config = dict(
    n_layer=11,
    d_model=384,
    n_head=3,
    n_kv_head=1,
    head_dim=128,
    d_mlp=1920,
    vocab_size=4096,
    activation='gelu',
    norm='layernorm',
    norm_place='pre',
    norm_eps=1e-06,
    positions='rope',
    rope_base=10000.0,
    rope_fraction=1.0,
    qk_norm=False,
    attn_scale=0.0884,
    bias='none',
    tie_embeddings=True,
    parallel_block=True,
    init='normal',
    init_std_qkv=0.0404,
    init_std_o=0.00862,
    init_std_up=0.0404,
    init_std_down=0.00862,
    optimizer='ademamix',
    lr=0.000279,
    beta1=0.9,
    weight_decay=0.78,
    lr_head=0.00429,
    warmup_steps=407,
    schedule='wsd',
    decay_fraction=1.0,
    decay_shape='linear',
    final_lr_fraction=0.0,
    batch_tokens=[32768, 65536, 98304],
    seq_len=768,
    doc_mask=True,
    train_tokens=345600000,
    steps=5589,
    dataset='wikipedia_en',
)
Each number is 128 + 24 x the weight over its row's rms, rounded and kept within 0 to 255. Layers, rows and columns count from 0. Numbers have three digits each. The size before them is the row's rms in percent of the matrix's.

# o: layer 4 attention output (transposed), 384x384, rms 0.0246, rows 48-97,176-225,304-353, columns 192-255
# v: layer 4 attention value, 128x384, rms 0.0285, rows 49-98, columns 192-255
o48 095:084136110143146119148136135106169107112155139154166124112116098123161149115117100164157149119101094160110123110144138100136119120097149117120109162139134134152136117128114132056086155141138073
o176 096:087120118132105194140120120081115104142090102174150131141138171122111100140144166139119165146127156133159153121123086157078093123111160107145088144126106150112150143086110105134124132148131107
o304 101:099121114143112152108128108142136112112141151119118113088127121131115146089130111119144164119114101074089159107150117081103122134100156097111149085138155180113141131101131109114109137174120100
v49 100:126117162118151147092087098172120092137183138103148086131133104125125150152102132144111123145167125149155192138165104134144097142117122168168103100152122124107157122121081128141118116110116138
o49 105:162122133120137114137135138122140118147143111141115098095139137181121125138123130124108139122145110138161111125100107088131117140154131115070114132184141149137083133150109105098144144128109099
o177 093:148102117130125104143142135157156109125139114090038147131093113128167113119141129126105111113100128067134132163116153097159163137132114162129140127186135120117149140172123131118108168116081140
o305 096:129112157135088151111151138148127110135130130141147124133121168159088091116108129119125146099137093118134132149106149140144170124144117113126117104174126151192097103146156158155116100147109105
v50 099:103137105123195123129071130146142159128154108121122102113135145114119123156133155166148172133139144076131120145137142112173112123158123100139141116128138155160084104122139142140157086107170136
o50 114:078123153172094080130143126144095159125135108164102143152114136126129104160119100147122090159177125137181127125085121145136149139118147117144138114149108137111124128149108124137135115138138185
o178 095:109126133095092138146122108171116131121117087137143102122119149141136132104125150119139156103090121124127139095179179135114152136143076097121100151139130138115170162133171128130145149133161163
o306 096:103164117098102111127125144124142157122100106158089131143117074168128107124115095117121089132101101074150129113122092105107152116176116151172092112146113117114170169153150167106144163141088139
v51 103:166149121159143149127141119091102137108208148161134140129121130128148096114122148154173143133135130087079118114143108106122126166160141164150132150105102141140112061156138127125134135161123112
o51 110:137142142116150104136088128105093114160112123107107128119167090147139127138138112145131114125101121085148165127127134140108178087152085141125104146115151143150133145100135134088106154123152138
o179 101:130115139151117111143128113164160111138091152122141105134125123149101154125125145127142128101146115169139125123118113130167132133111141115121185121131136129153105156171146145161099097131135098
o307 097:106138163122156126179138088123138149108128118098120131116178144112137108160133161107127125162106148140160132116136110116156138116108138124129102106131127112120125078158187131095110095140140154
v52 104:147114151175147097136095152143123147172124186099154145122130093105131090106101144163125145130129115124129131130070102131119129159109123158152129121180131120115123101123107115165117117116100162
o52 122:159160122137149128140118132131149127128135100099129146085123133137125127131162111104159108112114154131114138142104129125081145098179126175115121107120148104132124120152134142073136154142093112
o180 095:102124152111134106141154151099155094133100109103094091126087122180131121135153146129110129118163136122108093090142140130129072126125127116136117165096108140093129129148110131111112091163137143
o308 103:127149151098131136166082089098117102112154106155112118134156122145129152097116155106125153109142149169130116113119130152144153107143159109117122125115160161163133106118154156083127167158136095
v53 100:128160178127138150107115130146126128127129149129150149110154118078142112137111150126123132084171115153132133122124143143148120162135088140078127109146109157058135134111088122144112120154111103
o53 103:113109109050132115128135122133116129128164187168126145078127085115115093132082108161102163120111128157159122148136069094100135118146112109157164099143106090133140099114104137130111150113146068
o181 100:148141158151122154129125136122148092115123103147147134142136108133164086104162130143127113165126147114114134140073151131115145128088151110130141114175168172152140141109135135119091147167123114
o309 098:117163138135109108112141162091148164130121126120131112105098141124189102102133106118156175099137122135098129121095123114085143092115124131136133118142146136136108127111124136172084158120109145
v54 097:098103111146169104138131154138139121143126144115142137132122108165110126119080095118150168088084139152112187111147123141094123147174123142150082087131095131096095132156120155118139110139093153
o54 101:099149123167114135121126139161154116131105126102138128168127142091178113110135085092151116120156163128066181135127107166159169117115106149130103120131149200112116129090134184110097156106104135
o182 098:141096114119113140094116135155111121097112115139066123166148129086119103091137115115164117152143181106117072125122153162100147102107131119123131114180158178175142122098087120105117145147102140
o310 106:159151121143161146141101086155123118091156146142113152140140137070155107130142156119184113160172121089109113158134154151131145110046121108138151163120134161128155118103117119119155169084126113
v55 095:106180105141091144122185137109157109179080151091140141136161158118163115077179120112169139087182094143146132115108140129119076095127152121114126165106133093150112085133126093149083107105116131
o55 105:128152125118143092152066141093142124114169147165101132101103136141146130157095115136153119139080098136108107177079106088091080145158098123080165086143085143157157162117127126131122135121172126
o183 088:112103088173132153116120087150091137126157157153090135165151106150143131141123143152115089158058139079130121157101134136139105136145174124131134100141131153111140108159102154075149130159119148
o311 104:116084102123124124104092117138141146124147136150110088136127138099189099145110103099149149113098137093149128128133162183149105115126113116104141115122141096131118134113107126162159104126117143
v56 099:133110106154100133136151102146137159166155139138176147132145153117117102120156125091148113102111083142093099112113120108125120169120142146126139173176146120126095119124078114093120092150121157
o56 108:175119112149166157149117143130122135134144086112110140122130106178133106130111111101120107106070131111137162113133125167153124109118097159130146098151095124148127112137187138119132149121120152
o184 098:098131104146117118126119129153114078137122094071089169139153110117128109173127135151099135143163132106127129124161130114122089166130103118125104147097099130130141150131175152139152085112164165
o312 090:111113127132101139139140171103101130146091106126130143173118091137148146133109108123116106154128155142144128124096157135129142112140112147139182126084127103083164113109178105136123096098142179
v57 106:153074127172114081127100091168138085128166098114091148107122142097161083131104131114117085124148129140115165118143118136133140132145151102062115081153116164116175124109124085113111121171130144
o57 106:111137111155140122125137131095137136136132109116156105141148144087119131135098146133165109116098096158128085108082140169143124136123172128210171127101090126146144120124141156149119103128138118
o185 105:102122109079113144160132176141117087168095102121104120179126136156135097162164140157122141105110149109122100080121140135095016171168154116116117155133122135137110100138137140110140138138122157
o313 099:066145088100107129101108121093077148140102162119112145143107137107182153104135143131146136097086124122115072107074149120147110134179137128132120158122162115148092100099145166133122107127130138
v58 097:096115096131098120121162140114138145081136159135129123105140142130128155138117145109089150118112112148121157106143099127148126152145127066104118129128105167127166107152091142119093133146088140
o58 092:131146137123168141130171162119145109138131139133136090148127084159157165157140152137190183116122139115119130113104118150121058138156127132107124169127068146098091173120118129091145127133134110
o186 104:107121126112097136157133129139119141188158098112089122147143131113144119171133159143118123139148126128168135124164152122120038121128178116144136111154131103105125098141129148108124101150153162
o314 095:149108132125116138117134176167099121139138112183090060124132145149129144131163162106153152100139143126166112106143140122077095121132131129101120104092111144101103144120108107082162149143163124
v59 107:141124149099163159143125123170097160126127134118122149091130093166094137115104162134122108140131142132194111105126130148153102129148151123120136135101133135106111161142107141137146138096112120
o59 114:097135120182117123124140124068142129113093088124117166175111143140153116099161125141120139131095129147147136105098110146132082124129162131155152127147158129116139106101096151146114124098178108
o187 102:138130106119143128138126127111123116091155106122167134101142157067167118108117117111156114114105132163101122150116142128148187113105125112118161158142126136189178129113146130143072105137147106
o315 096:173144085115121084109144153110143123113117189148141149144122182109138119100124110114159124140156104132102140150079152094143172095131115136156131154142158164168150148098132132153088109117142150
v60 099:115129098127111105109118107130149107130120123139160114126158156120122109114129092130101120117091153145113118136122121134145120156186135133132098127164132097121117148135129105170107124175070118
o60 118:137151094130127138142081120083097144152130083093124158116099135126128090131141134177158136132079123116121109144148130093147098054122177134116127121095134111135156146109103107105118093151133145
o188 090:092156167116152126163156092151130107116126108133124126124164111102139150064178184122138093147141151118159141117128144142121148095097130131148145149135145178159139108136122141143115163112105086
o316 097:144144107164149123109131092140105178120150080134118111136112118112168105131125154120185132116122100101111125125141145118088087085081117111166125130128147148113167088124158103119110132129101149
v61 099:136095135114141128131088101158100139117119152101144091149146117101108120113182145131150129117125147137126138092120106106108098110126169147133184126136155115112132181118122104086144144184124134
o61 113:132072080144120164105104154139154116089150116110114155116173123131101144141108143139080090134110090128143182117157128129150152111133132141150171108083117092140140089115107095108130109126115099
o189 088:169137126174147153114107130107140107076123130112154159124153116113158124157110155130129151127156121126120157132140141095108129120108049114115112157132129128139108123113134137119109150084134126
o317 100:096114094169088133106128099100184140142121142146168163140121125111069139088109127117049124155105131157105136139137133159181177122129075149127160102108118097148105106132139098114134120087136126
v62 104:128140121176152098175122112121106144100104111147110098113119136073101137089113129100127120157184100120103099154084151123166149132107107153108155168117121120062133146120154076121114103120148084
o62 106:156136149087140127112113147124122073076112150134142125126114125122148168121088128121135149102102101174135122096120132091107176141110132127146154119130121104129145139094174107171138174093132112
o190 090:092121127121147129103117097167115086115154077136129164126112155125160116147138154163130123126115130135167131129106126157192151141163157105075117100137139123113123122170138109124118109086138146
o318 104:092112151141125103107153164107153116113082124111172130101122163168107121172132109154114139122100133143168146119118116082162182135154131124152099103148148121096083119147130113166111116110103168
v63 096:145131119131149107155114143145127147141091150128156099116119114125107168163148150107080197136159113119109155154130140109096099105078161164139176116114115137142165115130103117128124110154088131
o63 110:125142160127153144127143114113128153085139154119085167096150119136163124142141145173145124150125100127124109109149145155122088142107092085116112153161111133113112116099101121069128148111103108
o191 086:129149139154137128133146116102144113142131128139136129137114134117148099129127133142131088139121159129090122145134094160109080149129150094137088130103147128143132128110124165109087125170160101
o319 096:134109150129118188146101132119081142123149114113161137151152128128153109105148125125129100133137164154104124127132124146121124114143117107152089119097127149136118145077168136077109121114121112
v64 102:164180111111138138162125128097134180143086092118078135130146114136121099091091136182153129088092134105153122117136123111147118113122155139140083105096124149133130149107161113145179131142101113
o64 109:092126103186123123118151153080121094173084163125109166172118114134136105111176119159116152163162179122123140141101144146138139110142116123107115134138128141161146126142079125148119128133144151
o192 089:103134108149174141118130152085150115102115177112172149112111102127144125160137150101115179139158140144112126143088117129096123133100104093123110133133129114125102126157143118148089140159126170
o320 091:115101105117114111118082098114124095136117187116132194143131100124131110110139161140116140183149144132095075169081166142106140125132125106105113106160112167204111120140101117137125159122151158
v65 101:131158109114121141141120129106129114133145104161114137144136120118158153118157134088132128157156168113131099146115137124132164094133149097129180141133085168164144151098122145106148120109115148
o65 105:141101093112121146133124085144104137127125166117101161127135097096132082118126169162088161130163112136160147113159139153084108104143140079104162158154127117134147111147087122138142160122149119
o193 093:148123077103161134112145117095103112184138120100203120125116161122110135134168105124139132098092120147080147139131113149089092118126174112126111122096107146105149112091092162126137105127149163
o321 091:128093097137165128141107106125119128128120142087153122155151115113113074112165124147145156110108115134115135117148116156115116128124145159110144119141164128092106098114106106114140146157129167
v66 102:125122166135184127137098116117089119151131122130107128138118121138126059124169143109053171095205108142136148114149082125144124155111171121110171132131099144142170117129135144121171134158125107
o66 102:123122134126126102139132163079115096153114145152141174142104125120106164127098090120141172134115140133146132143128160113120165112152141174140160119127094123119119127122130107138120138124127155
o194 105:111104083078113162117094134133116125136092107139151147126142140120159118125124156121165136147132130083137119084128127152108058111122137101099138139152148139127133100122128109115125169136161153
o322 098:148139092104088140086129119092152108123130145150138085117114154150146146135090062108148122132104131103145101158121184083165145123158127125139112118147143117155141086096129108140118136126110134
v67 103:110201124104129105149085093162132121112157179105112173133145107117106181126092135150144191117107157141165108094121127143140122155152172142150124169097152140127169134137149094130142127155098122
o67 106:133114153161116133089147134087129117144111101151113133158106121110131088126142125104126167116169121151145176143117095122122124120088133169117103148137102103125091172186134131127140101147134164
o195 100:114133131125127112167179159160172119116134137143172112079104124168135137123113120101101125124134119152120116162131136131152142115135128150150138124161076083144114088107155138179068108124198100
o323 095:091100114133106154141123147154148133148106111167153112103136130127115119110111121116101108113124138124129112142147098168129146068094135169120109118153089139130108132144152120110123156141136105
v68 098:121137115103112154113129119140129091176111131102107143119127122131163144113136133099138165102166140100197130154134125129132154129123142086112081138088138162110138113097102166147087140090141106
o68 110:087115147182143074102117071123099160114115123141129146167134165134118105119107131157123142142114105184139122154122100089120152142118082143101155162127068156169118096190100139143159122116140118
o196 092:118140135102126136106097179132136119117100126110176112133169095149095124148121178120064099118113117143100110115093150138168125150151158134146114127080107139150102153135150101104130134173144097
o324 095:114108157162119138147109115109121182128129138111105123135152123159078112187136152155115098123121091140139126137130127141187145116118090155099110133117099124162084110127161121129166092133101134
v69 096:071151110156136106141107120142119070122103132154104142121140098167146112127112132115117116114111121152162124074094170103124051108151144142102148144089076150128169140127117138096066139115070095
o69 104:142086072099110173118119176123163132115142119127141143136130116148085139113120115076083139106140136111145145126133119134095148138129133150154152132140130117084117128107145140145139124073106129
o197 101:125118171132110145109126135108077147146129101134110106135130133111195095084113154131088125156129143091116136105114142097152143166126083093145118103161145106131122134116135163117188134150140143
o325 095:160094097090105145074151126109109139142137110114160132145108173136137102183118090107083093126156159124143145134140132132166143121152123128120110108110154114095123116150140170182142062132134140
v70 099:121108095089126122118157110144143100120156123139152149129180117098122138139074108105125080138087111107109139130110143143099145128126117120111135136071196146117091150138090124152151079108138164
o70 111:094115167125140107141073130180170100124159165108107138124099120140171130130109106163128132089140159168139101169110125116165140142086105096167126110131140124125115122107112127111122147102152143
o198 101:126144129119145137122122091068085131134130107107101109139134109125111116132168108184154168174083146128120164119080115099101120157168144119146083126125098131127119132140128157126141133151076120
o326 093:101119169118089127150128103118127122159105118075143116148117104087127138134177175175139182128088162147108155136112136176114120112136127092125134119097068160145135136114129111134107164101129107
v71 097:142108168107095134143151150137181137149122118137126116146111124094182138082143132122149116167136093105183098100128148128131150116099119130104081105125133133156128132072177145156108134111092130
o71 112:155125071167177165104133162128122133139141146159105126144108131122157081140109176167139150145120127139125136122080141096094091150113200122140123123152164141129157119113108135103097126169122115
o199 086:089141124149120136118156148124143136106133114086105134119161116120094148141128137131134117134101173080141124166170146147123124102158125102143127183111107161130148111094077154131115142152142126
o327 095:096124125141131162133111139099123141086128159130127144138094084132123107122122139140154135122119151117124162152085129109085121122156133130130114138137162167127152124110117134105127144138106147
v72 098:103115102062101096115096123125107104169114096109099160120139123112144131143112129100128091152152164158155132141128127140112166125103100122125161130157138110109130149132122110116155113131120117
o72 108:104151133105129124113154077147141098152143125128120176130120101089146104128135115089171126138138121122102085126169121083086115134137149151107109120107124130107144113094127152188131156107138134
o200 101:093187119129119187139147154122107121128168106102091128143096096151143146156141101127125102123095103086102126112115099142109061121151140142130098134126114149094089131102136149127145124141123169
o328 095:096152150142121108094132158163119152071152131108101105144141129144113170121116083139162110121147108111102137121103136072140110137126126137142148131121140166138099112103088118131150129090075139
v73 101:144137107156138129137104105137125131120110077126161040098133107139136095152094163121113147177153143160154103108089108104101115151118139119120098158131166146099088134154065099146186108124172144
o73 110:122081111149123121125092066124138124161107131137100153161096153089172114132130116137140122171132110187161147182112133098156128116147135145134139101139120126113153109139119120176132145144144108
o201 088:143089141123136099139149144121133115111121156129150135115103155109126140097177113130102140116138095124114151124141133143113138143149124120094085116115125100144171090109119144073106105166130159
o329 107:131093153119143101137099093089119119144098134130133147110110134148127124130138080151135136139097128120150137155148100159129109110157126116084148107134136104149130099093178155151114145147111142
v74 096:169139074162145126105166094134142158125128127132176120121124082148118105126089114097134156092151135133100101148096134122148142125115152104131157134121164116122124136139145158142117146137182159
o74 092:097111158128128089116092127172124130111136104150122109126098154092166124081135138148114137122127138136109111183133111138105147141136117086159111123142161117142135129122134139112112124172081101
o202 102:115128171184134105111121128136122114082170126126121138157134104089154145091160132140155132117085119134115103126086146113132206107145133131155121120115146133137152156099115120116108142123088089
o330 093:094123131140105136128118089111134103154131112128119157130112111120123128113156140176114127150104154111110110126099080121119119158188146068175118138122121140143143133077114178179158135144099136
v75 102:130133132130136141136136119164125122181163111147121141108152169149124176148185129124161136133088176103110181142128113142102113160104129149145123126136118179138125093124096117093127106146084089
o75 110:124164162120106144155138160095159161121112174097116100135105126145086102121120127092078123115106141109119131094164116158151129100097144113149077094149125142133113127123133125102157164142142154
o203 093:134129100131082119116137156140175163117100156106134116081130121084100129171104173130113101139158137130123134124131116162173179093134123143127151131119123090152138093120149113129138130122170120
o331 093:121165177110116114110073126107145122099119138160156112130119131163110083148095115105092097160154135163153140129119130105163151101077094126111096136095118139153156172174177098110093135120126122
v76 102:177135140125079117120139151118129180129148163137121125142173102121087102113092110140143141130144110102131130123113133121134100165170160122125159109115122144096134092122083152136145114114155130
o76 111:122104122135118110149127146140186074182133132151090128122121140099115107125140138117112126114142145122184121124095129182100143125182112104097144105166114104117161099153141153116109156124127106
o204 091:081141129145162110087104100111155131110115135088170128098096157149183148125122143137122152115117102150121095141091119113145140121147157125154108109085135139150144096169132116115115099166102152
o332 093:142101127136155110131135111113140098167113151146177128115117133100120095122190135141151121135113139165164105111106143183098179109142155141085106099148131138147098083158126145143125107167149159
v77 101:112115157157123139126141148115151121159115121106170125103153138147122158129133147163111112143154086138129079150147112115118119118137124105126109130079152105148127134106142093161106114108136130
o77 097:129109118125131126096142108162141112085147101127152079122118116137132149119091072118142091093142136097134115145125063157130094144106116127163130141105129143142105111121088139138091115118192122
o205 102:110112138148148125138103103145139105078141152135126122103135106151151123107145178106119164143133128113159142158123182135128112129170138073104129114135138124123155108137118122139100174114141109
o333 102:156118127140132121133077134145123119094135085134110120105099133144164136095110105101143141104115108148158124135134136177120109137120110148114161141125130092114170144129103147125091148126190132
v78 097:137186116115123153148116126139154144174145114089137117123105131117145123061146147132149134097118067168096132117104127129125127148133148070143134112110127113148140124129166160154141116125136111
o78 102:124145175149128090107131132136105135072106128146133161123148172086087124144114117133084138128142134144108143123143125105135114148088128173125151109132116120124135171127105127131134083103121109
o206 089:109147103115110133101113121140105093147107124133118118157151134139147078161114138109070113049161120140142145096134113104143094173119143140125115124139124173127122162137113092088125129117176125
o334 092:113109083123126150197143098109140127118132146098109104148109114141107132152115155149086125118100104131111154112131129119121156142115136113084113129139085116130151134151069104089134124120137121
v79 099:113141154122092127147146110147108086153131157135119146137094106142143174140088152128131156146072136114129163140117154138139085132143119107175121144125156110117093119144138129165131093142100147
o79 101:124114082120112156135127173122191116123138123093173116147122129162072146120095091117097129110131114095127093113090102172167124149129139102139109136192147105140132138131143136136107136156132168
o207 093:116136119108152152094136107119150168066154182119140160097126119118161090114156121172149123141150121132153136121130125089169156136111126088152121131158124124159132114118104115132095123067127093
o335 102:122132113122133148099150122127127142102087144131179147169129137136107123103106102152124090134161110129162112104107084099167162154105141126120147122134122142173106137132130114131144189110132083
v80 104:120145139105123148096113099077134130130129121180117195125140177177081143107104103114103126132151114115149145135154108160121142182041122150180114130094108132114142104141164147135104106130126151
o80 107:121116101112101091120114144108113132121141146132190144144092078094176148071098084150085148143125148096132144143150111119126110047168119121144120109108149134174136125125153131136110117193129113
o208 096:112115134162122134133123106126166155124115128111170157094136148084109123109143116139121106152109134166162145151125125134123128086147141091110167146159143122133150108097125070124133074122122105
o336 097:121164108117105129128159116122123133119127172151150105109111120108131108067150074133136136166109068115111127135129095098136129079162180150128104120196116127132090100111123125117151144188137124
v81 098:094090090150145119065088146104155130133108076122144087146144121151148138097155120136139114099141112128139124119130109163158152096062122124135114114121085129154097115151146165157128146126149144
o81 105:142137153152143124143083101195098110133180128076140119108164154088184111155139147102146140110151099121084126158141135127105110132142125109094102139110140086094175083098156122097139089115131111
o209 092:146144140112150127138207162128139108180123131115113171152109121131083115131102154097141149103093159094126131143217156110062107071153125137081131099129105168100124108127122104093181137130114165
o337 097:126162139110143148156139065144098089079151119105122135150120122095146141129142141082167157116085126139118142138161148175100094125137117126099091124137108160149135095126122135078119115155102099
v82 094:138115122098163135144116135091164148153122108112150124111151138134127106126098156100155118120123160110135144127131146133138144104141133126122114111093113103093124121124162138153136096113119146
o82 102:088150118172126120126105160124105111114118111128142139127125193109155132141164082120109118131147121147146101155136112167135183140132084167131124126142103120098103109128124156122125114128118145
o210 086:162096152136127105081121141149176098087102123115114148142087146169114120080134112129124109109103140134093117143113122124129145116135101134124133114117162124160123097163157157134121180129116101
o338 090:127145107125129130114142162107121102111149179111125133121130130122157132157125100140082104124149121139156136143167148115146171116157106099153116126153100140115135083164137126105084134107109110
v83 097:125163143112180129144128083142139103160165088136117119132144111123113142132117099105127115184130175116113145117127147105126137105147168133144191093095121133129135140106135097089143149120108142
o83 105:138136186132065159126103119130138110151105170122110123125145110107107101119130145149109118125173147180153124161123099115127198118142109119148100123097128140099116097106126121134138139139144142
o211 093:138143116136173119134141151106149135104083118113152130091124159147141143116112121107125120155128189114163119123172116156075142099166088109093082130116077140143150115122121103109124114163121130
o339 091:117185178145142136141108097079118102079087116083162150106125138125157124125149106128129104106095124117073112097108165133117115128144076111114092151153102129101130115127191134137134109106150066
v84 099:145079131143176145111119137129116161149144116131132101105101125154162115134159141103116107080105128079152108099142127116134134126117162141168142161121179131092118124150164099095072135097091112
o84 111:176107100146112136152090107113110143105135109098109154112144115113125148135143141133150137096080138100142103116118156145123158099121072149083120147108125127143184135086153090125101127127111109
o212 087:175131137139110122123122102105113100169139049122068127135130105102135120101120134175142161144154127078108128115124155137098054162126111077114135139123161161112121121132095138112129141158121157
o340 100:126130140149113130108138154103147109122163124082154178164140135084104138145109181132123161142100135148121133151119132141148180130102121111116120114144112134160132118148120137112091111134165141
v85 098:127136129138170111098138176133141151136165092108144128116133155127143105131148137116131132133185147120135100141106133197115185117132109085161154144081132158109139131101133120151165138132154111
o85 102:144053104073130119105142090133138096140128116101114162120100120108073136141111104121108140094120115135143122142187132141105150140101178137139138129096137107126128154167174140156130082151083181
o213 096:108114159121090108172147108166123108145118096170163094160147139141131135097139140132136152120133115147147095088134156136090153169132111130115135098138118155117133101113135131150145133096170117
o341 097:141134128125152117136133104128162128131165052131091134113087119109123117154119113123128090103117109115124108170199110092107096130135159157141120089137175131085125163117153143098158096137105163
v86 104:095114159108100129131136133137072085104129104100166165064130109054184137135131134138145134143100128130149099120175132119124099135113187122101133147120167146086087127142147130118127107098093138
o86 105:117137077157125159119173124107142076120088148157125131186130104150158116134171120163133093162123172147173138117063086112143125128164113139121125169141142161125106108163074143125127144107166116
o214 103:157128121092132121131107129114102140094153170124148124078140110129176099172074164131100154145168111168151119143127181108149172169140115078145137116163138071119148112149143104168115145124129142
o342 099:129113137116148137145116115128151109121113164181141100110156082199132144102112149130112116152152132163158126149082095173153149135151115123106122094120137107143164083150127137143101097142137107
v87 098:155165164136131140118056145111105121157141159124082094131116123184155149131143111142123104095134169135088112110135066132136125106101099156154087156110133168125121133133163116129084168096182121
o87 108:118138133132135102115119129172118155124120104136121132130148131112132103136141168110097143104121098114154123118122142144086117068105080109115111158131152113087108108103098070117133150100124124
o215 094:117136099079115140140139123127166095157145146138171129143102166097089183148094131130127138135099099131085108140107170112152180149133159131156161119093143182133123090123130136130137114095114141
o343 095:105108078138154120129141116154147132098120179114132132130135160096075113152109166152132172158163080114121135180137116169149124142098153082127143145126131134151133110103124112095115129140124141
v88 103:158137154113133157130156115174132137108144085158106138098060163122145141125137129162087097140064139168115145119170143109083129109121116121154114108118136106140145169121092142126142111074159177
o88 117:112143120118142128134154144146107141126112109124134108152172139173111096148110159155152103167173130145144119104119120150117120175098142106156127145125159118116092124158136125155134112115117144
o216 094:144110113075108133155136146141119101134140079187136142133105139145120122177114125131162118138133127115169138149124148127122118147116114164117138170141082154133145143134129146134119139100133155
o344 098:074152125132130088137084213143068137130112111117087139148123146146118108118103148147117111076158096085144151139120107065134119136136098139140127128177139117132108175131123146152136159149121130
v89 104:146176115147140156102111070193121140132117101133114156108078131090083101180116137125126082095090136089099125120106152089123153139162141118151128130196178191141107110126123159159147120144131143
o89 114:090104158197123089127140120099110118138116141154116113132144118095142132123144096096128147152141140169157128120145149182119133090104120134131094104145138110135170109141118101120130153115157155
o217 096:142106123132171108106136126088192136198093139098118121155097146157132096150154127134110184123125129133105184141117107130149115122151102133119125142105099119133131085151184130096121125148148131
o345 100:120102129176131123177131131094111123143130146115173142123141116113137122114125123164122156141103109141145150103121109141125125122132122089125123160117108084147159123130154124110134105120128161
v90 101:123153095151123074116195122165149148134117112114160174107116191122143125135123112116110117171152159159145120151121115125163094103126148153072183115114119108092131157106117147100146150143128121
o90 115:113116102153148166088155059135119118124125147143116148136111151076151101112146135152165124159120154127122088184128152143142145139131116103140115137141171161176127106114160151149119124183103128
o218 090:124111152147155123119126163076127108110143160115144113128115099144148147094136102118108181143102162145122126168124168128130160121111133152142107109107147138157086109145093129112079147159098086
o346 097:150131130142147156083103105099146150160137142150160166139136130143155109160166094128142137107123146127098130164106154091122091109140134106136117115118144116159110094096162151149143172128076129
v91 096:153125138157109098152166101160130155135142167115137107142130154099103162093113075126111121127162100113122142140128113099180090148140129124100144130125145120122099115074133105127147143135119130
o91 106:121123163161123133134066111090164110111122107116111151148102152142151172141155135157145117114058175131091166139140133146106137105142124097124110131142135163155123124125118133130124154128076162
o219 090:080129127078135114107105141129082118176138125099106142110150097109144102141148157126152143111127139144141088106129078124116136129133165154154141143134077123137119113109162168116115144120122113
o347 098:109121117138114151151120066161145085156134124111139177128166140148131122155168184123141149119125092146092121128146114123101116130145126117145129158096103141172145151092153129166090135116110108
v92 100:157120129139117126114119133163168085116104072157122170173169109123125108141155122123105144107144112111137140110129153124092129126095084136095147132128157182128158108123128121087103161152132121
o92 103:153142173111105124099122145127126143092129145110191119100125131128113135091127119119123117119144135145141065097150078089164166147102123127163122106142148109169129140137136145132195150103128133
o220 094:130123135110122104123121136093089139128139154123130113118110126135118118155107136153106123137143133077131123087148115101138100146188114171134091116149144082126093170096155119121140131104116141
o348 100:110095146137085102149103119073138120156121181071133126101105098169075121123129115118104134135114175131169135125140067174146165139156103131111108121144114132102095150121173119142149144111115136
v93 098:123160156103124136111142096148106127187159113113114114124089126111183142145166136113165172093145130107070130122160114118114101101089131195113147138078119120165117160149118139099119139155106139
o93 114:125132075091125117159139103114130119125153149114136138081161104112116147131100100159099123125092116125163091143167170145167145117124119120151141151137105105130189088118151112153113155139164091
o221 091:097154083110160154069146157086129146104112158146100154119103131104163108169128162171095151150131129113156170108078155121100072118165131121148105149143154126094149135097117155141134119094162128
o349 090:102150131109161099076129174086163086127152150163159129103145110117104125119067105140104130153143171171158131132126119106130183163149132121120154130111159132119154105150167104174120147074117126
v94 099:133144151157071136143167155139119132124133133122123117127118149102124155099152134152118116155157145129161134147119118142120113138129152142111099129112123113154162152123113096129136178102119164
o94 105:116142133148175169128136106146155090161131137120055146160132129108123138156129144090150130094177147139113134154106145132083114126166128138099121127127113167117135140105114112127114096111131112
o222 098:075138145121185111166128151182088103154128149118116148081107145205121142151134122115151145101126134143106102112126128127091140123128155111130126105132058072118158129124125120137116100118104098
o350 096:093099146081137126124104125145133098144151135133115106146152105127124138176130093094160140104132160134125134131107157103127147127193138115126127143123133142140144140112166122157122109105092083
v95 096:124174131145129139162126092145120092134123155114109124129106137098181135155150115139149180116111126109162122121131088126101139119120132117151127147115165101125100110114140113110119102095116172
o95 105:161155134120176124135134137102083156115129100124133112129121110152101168107110100177135088119121106159099079120098069100152120140125117137123133150097121110176088198158151105118136119093139142
o223 096:110137142082148119133148154145112085136184128172133171137098110140093141136138144134119108118137121118110147120138156128166115089115156188086135125170111114150114166122135140145126140070151096
o351 084:150141126073129080071114157125158168129118095117133139099123123148087148153103070113096104091139151139120110118148107135188131123149092150144153148114151131154119169142128126119142089087145099
v96 098:087154145154158133168107117122150126207106149104097149122117127146109126143100150114175124151138159152163158123151120128129149144135118147094129134128110111134124133122157124103140100088174152
o96 104:102093171140106166112134118103109152155134102090145158137128119079137085109181087094142159125131114123085152154149140129127134123083130152108105098131104103103117103119138120114141152181139162
o224 095:133110126125147116132148125138165130108105132151149122133139121119142139105165106097088153185130180150077142131109115129145116085119100088121130124110115131143175077148119135153100181164106135
o352 102:178107151152106120126118125153075112114147158134160133164121125121146135101135131108115188133129121132070129128092129129128130105104111084156138126141139129143158115125140115124094148141100152
v97 100:138121120105115099130138136135069096122117113083142129141104128133149115121105102155079162101154142105117108132111135138127137123112131147132110149122122126124129088154099100113099122154114157
o97 111:153143112136139138164143105104126174142132100102127121106117135111136122122152146133108083128116194114142132111141123088108158130135154130127124121107119120128113109068143130159143090106086103
o225 095:121114158130105131175114150141150086149113138151156099136162146110128124147127144149135132092116143126132128071133135171100087170122097123111121162087099147130144071088185120151122126134117143
o353 104:118107146113104188133118087128138147161150124102100130150152112130086144133140184122147144146131172130123114112128148142120160162104106090144128151071151087136111128103151137099148107127147120
v98 096:114151130157110115124134118152152103119082139154122115115113115119140079183176160129138128132097165106136117129118126122097103114118169094118149158107086111119119100142099085135166121133103158